python train.py --d_model=384 --n_kv_head=6 --norm="layernorm" --positions="learned" --qk_norm=false --attn_scale=0.125 --tie_embeddings=true --optimizer="soap_variant" --lr=0.00511 --warmup_steps=200
Each number is 500 + 40 x the weight over its row's rms, rounded and kept within 0 to 999. Layers, rows and columns count from 0. Numbers have three digits each. The size before them is the row's rms in percent of the matrix's.

# layer 2 MLP down (transposed), 1536x384, rms 0.237, rows 942-958, columns 0-191
091:489491531460476506467424461535457485562472529431507492477436473505514505558534512561493467497493500502420564536450475506442489504500505538463419445514451575479519443468476441515578498486457458532503543518472546479503488497488501493419440548528467502479515469507470516571494538552482452494544547509458532569540496470463489530492543474469542539537487517474495471579513518434465551578476449436532446469494500432509549496405480493566488477509559512499521501506518523451519543489507433421505551504466481472459466493431521474489500466510576478443476506442531503542516484422494493504
097:485419542454484540448573525516493523481490606495494529420518473488546476535419440495511479535510412486535570524521496479469556497483484508472510459447472469491528514459481505498501474529483480536476528510478525501488517557467537515551491503517470479435429487424520514492532452421483489505469452483606436505507489527511518536496542499495470539504533598470511532515453483516542509498492514496511491443526450506502477481518528501480587533495448477536510500563512552441428514412610478524517466568542487509503487525540443515519509483497502456513496363501537504471465504480484518524
086:493505559519539504550531513447515609541504509391544474515455508500493506530472486614510466493469492528480476509462473477484479434500561474480491519616525449439448450537499536488475516450565460492395535515533548516541551501526523510408520510490479465508455469505522436522445523476558518543542499510541468550529466513553412537488449544514526473494465514463502547498585531441515488673567543438513529420510536497557522512511511415495541460447534468474542481446510454469509484486527488476447472518484575503521512545509476390472534493501482543546544550474519485511505501483499497517
110:473546510474451479525577534508527539522533484466576478550481468425467518506453469533541513570483475482509525434498503523504461496411559483432551557544533532527524516525455543482437535501496513487514466567566559497464476468479466510487508443519491550454438487443485495528482484578504496530532482478463501446520444530519462562489503455482499556458579493549481469498476447543449507519517436558508525499471514553456526581519522494477445495416584416496527488485531434590428447527477474540459462557526503494493553489480477512526532534433527493501515500517499451489499544538497574477
096:557532484473462541455464546560490510484459546475491501504526504413556466467528410549480519466537437456512555508458485484483448440532462552441516521531523583520502509463584462559509478483488513571476625526458564466504483470406527426522439489430525541541575532496483452485499455459540511512539499485468551520560533505493552517502477498488473541507503581518489520498555523565512440510495576544490556496445537475524555445475490517476473458472465512479560500494494468483490520470524512536513465475575467457518519531486552463535489489484547472514468508526420471407504493421541510567
096:495527509462553556497571451496542466536575498555443467423474519499481526455500493472455495522471510493534536456583521459486479528552460452475461477539442517506453491505540522533530472505416476459492506558511505543503523454505518495495473514540496525500496426447507560509513438509522553479528451489547546530446518484518556482495570522489381398528488554496468425568490414455526513446483470528549517524511415494512504450480459490437462515473560491454494474455498524495543502469488575488546475473469502522470530496453419502516435467467454548422446534459522522513482585461524539516
093:449477422515528597499478516567476512469381485491551478496472482570523487462466476507476468475483490544486428484541460432485473508519541464519511457522502486483499490478543507502523534502506499546533487535507479519595371531455546425522536480489463496586488489471525561452540513463463592552457498538441462445575541530534468458578490561509541537438500551549501552455515544503499465624532493525479501494515525479484494507452457520480390539476523517525504468495482506505493438404556503480476535508596520568422502486540510526634498432507560537478533519519483353458448592462587527535
103:488460541453511478559508466513516489489553528471474492433449492520491511516571521516498525526558563547527543435563496496619454392551480561476486484464491544452503538539453487527550436471486493539501488510492541500464452487535528556537478499523539554502507473554465500518451500430504454530471487502520546498491508526482494489409496449493459472528485491518584526437538500468432494454440490528418507542532560539529551457577509530504435461586497554438508459568518504557482518525503527524430452482462487508531476482476477505509467594426474555569516536500416572520519458442474450480
101:543486455503494507507519470485514514454449487506546530504477453415494489500465439488520490468476535502495489426472476448464421453524426428525446546513535560537465510510496470454488461461528521608492538516481492509453538432506427595521447495443545494468436489526550487543506510463525534539548476465599603479487466536536461509467483524476407522458514460476476502442510445463503498570484481440517448472502513499478556432446539454445549491423466509545457374476511470464486485495509453466450520572413480509518476538420524535476484574484450466459485544524557486508575474515532480509
094:416480488572453451574504524438504517484486535525471506484450534515524492411481540470507504482496508505557509553562483471531499442532466499493565548501461456469477436422433569548458490542504515528553473456495495530548528469464503591525415523489484487483576439553484420536501525500460460537453517530563514474424480532501534461483460524518484479553439455503513479529522464462518498421501522471556470561458528505524482513450425493515481507451528538420536522433507551495475463541487447570451469471546527521516476537492508472447524473490481490525509468469517547485472457532485501530
095:495480573600454539492570452603490460474554524528499482466508486543515426500466469565461478445504473531539549461504465470500566494583522455533519500508521467532484516468443510497528527557615461501464509510534523513509495529469500552460512538483431576589521519497454556513553512445522492530481503494430539508485463491461445536487459458496490521469573476480528518520555506567485456496452447554578556476515451540559498479465434531507523520531513547463497472474441468487466490466507506486499522521530461501539543448482457471425509495533527513505500476474463551539489525448486456566
092:486481498535557515487472484497461491497506517506553510482510488525472518504479516488500391478529503455455485549474500452430537548517540508517485488560573471545492546516485531513476501611462509465581487543515471458459538560570499522546484479536503582512550481501526499436477505564521484471502488479494477552480402523493503500523408426516463485531502545457495477450532500484441502475510482465574520477469445472433508460465515528500477470490587443487544479497535471490506494564461483564506518576468559540474521485514441507457545561517534498489549469539545470479497459454518466574
099:547492473424486489507472503475481539570492515536517550527508442524513515486504527436504531539499483490406442494519510571524457523506498532577517513512492435544498416530517511525418525436514475411488430463471498514487503450496531481518542556464534520427529521553479521416585540491534457472525516504495516515510460459577502534459545466494543454551463436537437477469478392562477473449490448482480575497496494533436478424514545431498578454534470527521483441512488476480539519485485553524467486497464529440510489422505510470486495498484479486528483528498476465508524496519488552508
104:441553535481435531503508472457511492549547505518537451413576573537522470568493525447511534503488530452541490508553546469525556520477587451543551551426457501548430552479474487529524552566391554538506562467430466500505443526540429412526413516517477521520436581501481518471540517495493455515512477532485424449498465496551475517488546478590501494454425499499529463516563521557506527519521553540507483594490502458552539519580468485508504530512477511520457556471556566494430517510486507482526504435445502506473503483447431500531475539521523465503431494510463553541569524528419505518
103:483498526507451541492530462490456519436453531484500496468467516478528547496477547564521569504476495573526500509489477426493467517484494465457520515551546466535544450520494526463469441457485457502488528461485544508417420532464474515554484516487503528465558532479502455520564501479452496439455490572492442519527425488474503465559503497549439508432545531585480498552502519533537492496488575438527469424436545489494418505455481497484482489442522518531512477528494491500436528530512471472461473532497469445466529454505418497583394505502501508545507435527534507488492476431493435467
096:574514503507557475504488510441527461499407434456554484479498494569413499498541454550493508481484516510517529553479475517466570484492502527494474540502554484570549517450546510484472482441517492438496502431439532582554509526500440544557505468481491485479534452511495515526494510576448468498630451471555405569494447491507474475494464573496489497462512441538520484504454513540483539506533585540524500541510557487569519492469507507496546525404420512504476469494507509522452486480555494503533514538476474510479474533549522474542451496503531536537417449514518500495560496518474543457
096:553552466519472489448554437553470454522464451529566454529547582440513512490480522581522503433545435553477470564508506559496454444513416494497522506484530446455465402437465574464486433454494536449501581456529434479500590497434481523485482470458521523534533478534481583524526462470522507522520499514474467494506508498464496614528409499483495491499439475487451465504450527487468503470442451506538507531487435457481521538481458605448515521496521500424459541473499506511502513507434447476504554474528390496477558453433535512541536461481473533485494471540489528420457453497543512533
# layer 2 MLP up, 1536x384, rms 0.149, rows 943-959, columns 0-191
095:516531523557548489525454492490504560536455483391449389505483555450527467507527518448499475466616481506454504494563478545491509510519553498535503466413448497479533490488488524492538523520505550521564552404396545485478513495471451497421478499509566566530464514522468533561524525584569426518483581569430485519540499560541515442483463515492560531454515473539506449448506547529561530540472507492408520570537495489539545496516488563555495470460508487535482508529574424544545528468487497524500441444573521569475534567478504445498469542509492476473506522539436524570521490492475478488
092:453394500477485412491550490450382514506517564481535559528491531509590526504458439501426541525499472507487476517553473573513478481444465462571514479513526584577457515497552462508465472458475480446554514391489562497514519477437477526555466471544538469506488477535495536499530535403535559493529537479517505521482464473560480438507511493473546504560533457498496477509514478534552507441397512536589536492533477485489559475509500558525584511555491559526516555554504485439476493474467507511547588484465493499594551441482468448532561479506513474532483543507431525426470487460535518436
129:466487538515428441479510505514503595503458475456501473412516484487427493469533532563567426537526473578470508557472583563465515508563542518558486490457502561488476513505517571555459467505460510360498522521493516501476568479518479546474531513443513454479496497494483543479473519515500540502565472453502458477502520505482550469532481502476534534487461421501488494549493597531519504509461515502501541536461450543590451481429426472530506491509501489463528514447457525531491500482500492496537487519529564561461510488489553491537417542420460474521518484546529464527471442466509480435
089:524444544561529538536510519588509532504511588483498507476437411493496516533573476500475513441543596532530534484525456506483526495582540540493579515503459485415461488435438477483482561442462423539474511456551474562468484500521526539469446497495588559475573534505527509466452497496533538553508509458512497537454546525549513508497508509560472462507463515507460470480581463456497499528495471469510547535398471567461433420490428527508521436518558493498525497532513447524529553546485497549529582500575462469492445469505535474488531607517535482488508476461454511465546487473513511488
099:447467498460453398543517430524524492530487400452586479500526536489431526465511487504500531499505457525528459450505507497479498472474570456451525459523519441498477487416518514518518533514477562492460557464461484459517571582546473508542484473455586419500408481461547493450573514521591471474440505511436508468490520464493557481495547531425506501577523588483491454536398502426469488505503483562492462578437488519464483493488487491577473462568514457480476531494450523570503518585503472537464455497546485465515484516453491523536487498544488498557482465516475505495472481567483478434
098:513466460534550486459418461537446505445526519497508499465483487459510479458527502463486499493506545543495475462534502471546477536479512461523504540452474484523497455446502433508518533469467501411536510522549428559512444468535575528460502535522511475509492537530538517426463530458497507557489430484517511456523523472585466510596456525470478508502472500511463482492511510389539551529425496553421493512498455452502477519498495501518486501538464510516537447451535471613540512634461574410485450569545482495531462437518580469529569520571526518537494510499575488472488536512557504525
098:489512525543512429583535558550536543460435575499425556538520511527512505497517490518503611439513528498463470425448468586494501512530580542488371505520592528527465490451527529559491454482531491526569435536454465511491527549511552446522489485519599526452452464524545516523487467551497506491507507528484478415529500448487429479410532590493500596532508504468462450458518495525521564546477562394450521492497501490514475433497514477510473448503561503450478530489517535541493571590498525544480498519635540446528535512546486435565492570517459508502547508445505518465441492571484532507
100:510480463460471524454485446476588415538509489513479518515428492419487451463519512473526554591456486507462538441511519566494460504526487491536494627443492494569529504568517523437489484475446434489550556470510468406458558548574483525471415550482535434459508446479467489507565513481502509542499522512539498457530535524486563570471480569495588525412528551501434562513435527538479501524540493464435476433491580523501479518514512516575545513494525501462493521527480514478508500499540521408485507421495498483526527515495442538464489418469457527487481602463496485562559564469483461497
091:487510514440530489477504483538517480448482473498504564440569483563497492581508485500504474549523510572476463516457582467510557493518540572453484489498525525506495516548514529477540452569450511469498496574455592496527393489565500412541565526560425468485589517480465512517456514469464524512504504487436491455570475573469381479495501513524509521455537550496527520479494491504513504530529547522516486457421514528436547533421530481490474425562499473514477429522457537546494455444496473475524546487538568467492514493489521538554501499499484431454480439511554494467459564421485499510
095:535521515499551457432492474500490482494518486487417496510461426514539546544444561457534562490475494501543529526553511417478476439473497453508562489564555469444464513533456520501512521448615510457515505455479555463496526456490513516496474502526543485532483498434536484530469456497468579480481491551442427491442551458456458432501522538555486463477542495421545563399563542448467485527489539469481466560496538521538468487520531453494517457542528476498448442465497515442487480507497504473532546421546437580563495453591489545532538526490437484498469510418503506504510482461499390507
099:492500452428564479443495503517502451522512564458489533594449591502491517514524499553512564492496496503548527530454561472530443535489507499503550535445431493510440486449569469470496430522485504484420483548427468557478519548495485514551455554497531502515492471490487556545498466537555469516474554551499550536444491483503562512499423560560534502489516490486501528493480527539432505489499448577465532412434524509556533534489384505460516514577454486460414523442507524489522474484506442455468423467611490460505511499540406492456466557511499539452471515467478479496497410511457485490
101:496527576521557548547492511534500513508491471504516500501489484485522440498492461510513513527518513556504475495540453449496462475492478545511571522440463489466455483517444568487525553455462509482447428525546553510519503579469472418542506491458456483483476466491517442516632493505536490445536525474485478459556397505497507444481499476497520484480426484443531437426485464507572517475519548563548486610568569559490535467584553541512520477533538538546526593528554462459388473466549486503448493491475554537555446528454516522530447492524518500496523603545510413488522524523449524422
087:528499490485508429507480379525477577491531494506476507470551522469524450553544524463531559482489544464565456486540582496533515522519491480537548446443461458536482466487472495476493553512422548478536461498486490425494500514482518483486494507575541467477446547476556459485520445474509441463467512423567505551492509409491524482495457530500506496459517452601560483507498501538424524452520580606505483451455585532517484510549513475475520449566495457464485486499559550548473464496505411473569568506518506449514501552481475456530433541488518541536524462546515445532509563492446494544
105:489513488473492544500554468514448470505534515498474521496568477466463509561466554509525518477515530491588473497514469440496427533520511574396501465526479548434479512597454498538461554505520531493523517514497484478510456499489472430488505560475529486465487472512546586592495476505498476514502566486466476449469468515588420516536554443475509471510508566520503480459448510529500508525545535557501515474482595417477442474525445540420513496560522508576513571523518522412516506511567466440539485539552447539503526528526468485535486476438508549492548460489603478544496526511546514440
085:522441540526542493538453487490546522453549410566479544429523453532549537481443511533468551486537523501479433525507440451447491443502475495520463512510543455504584509516451547465508482503487544525476523394490504411465507464523469545485504522435481437452407461524506490479506477501471506504553505511517544547504442423544507454489557505461490463530453493563494528458516504444455514539501575534505485482534493484511507496501487538521511508451455565493482470474476524522453506494568619538509574454608449486470525480507506521505518487524501420523495541533554554465524526488455502417
097:516488469516446485540455491424554508436543505381462440521452569438452472468540516496518575555516520462471584488535455399527532569466517527476511552498467520507536539484458530480509463484506487433499485462502521518505508515464462516556467463482480467550543524448464450510495412568509506489568500532519543493507525513473532533481500530548502503534504454446459499512486513518514490509534491505497523479444502547562469443536439502502522551585481436488499559523513489576542521480483436506515496501547517488473507528490454482456516486541559487523485423485498506532437499552498474548
097:548509539516478528505471477542441482531524466525503529503477497512495589536508435428541482439443493511494475530434472487461521557545543532488552555541477513507515499435460468567498539511496487491517489488515515515418533457508385533477504538481433520574512527500600606508438477480519570551512515516533461540492512488483490507492503439509533515539519521481501445560434549457499463457461519490494556598523564436473540470448502454453520493517508561510535412525478477543533485525502452521536517481512437529509536534520531541471515555490482475456489516466495456482478490542475486623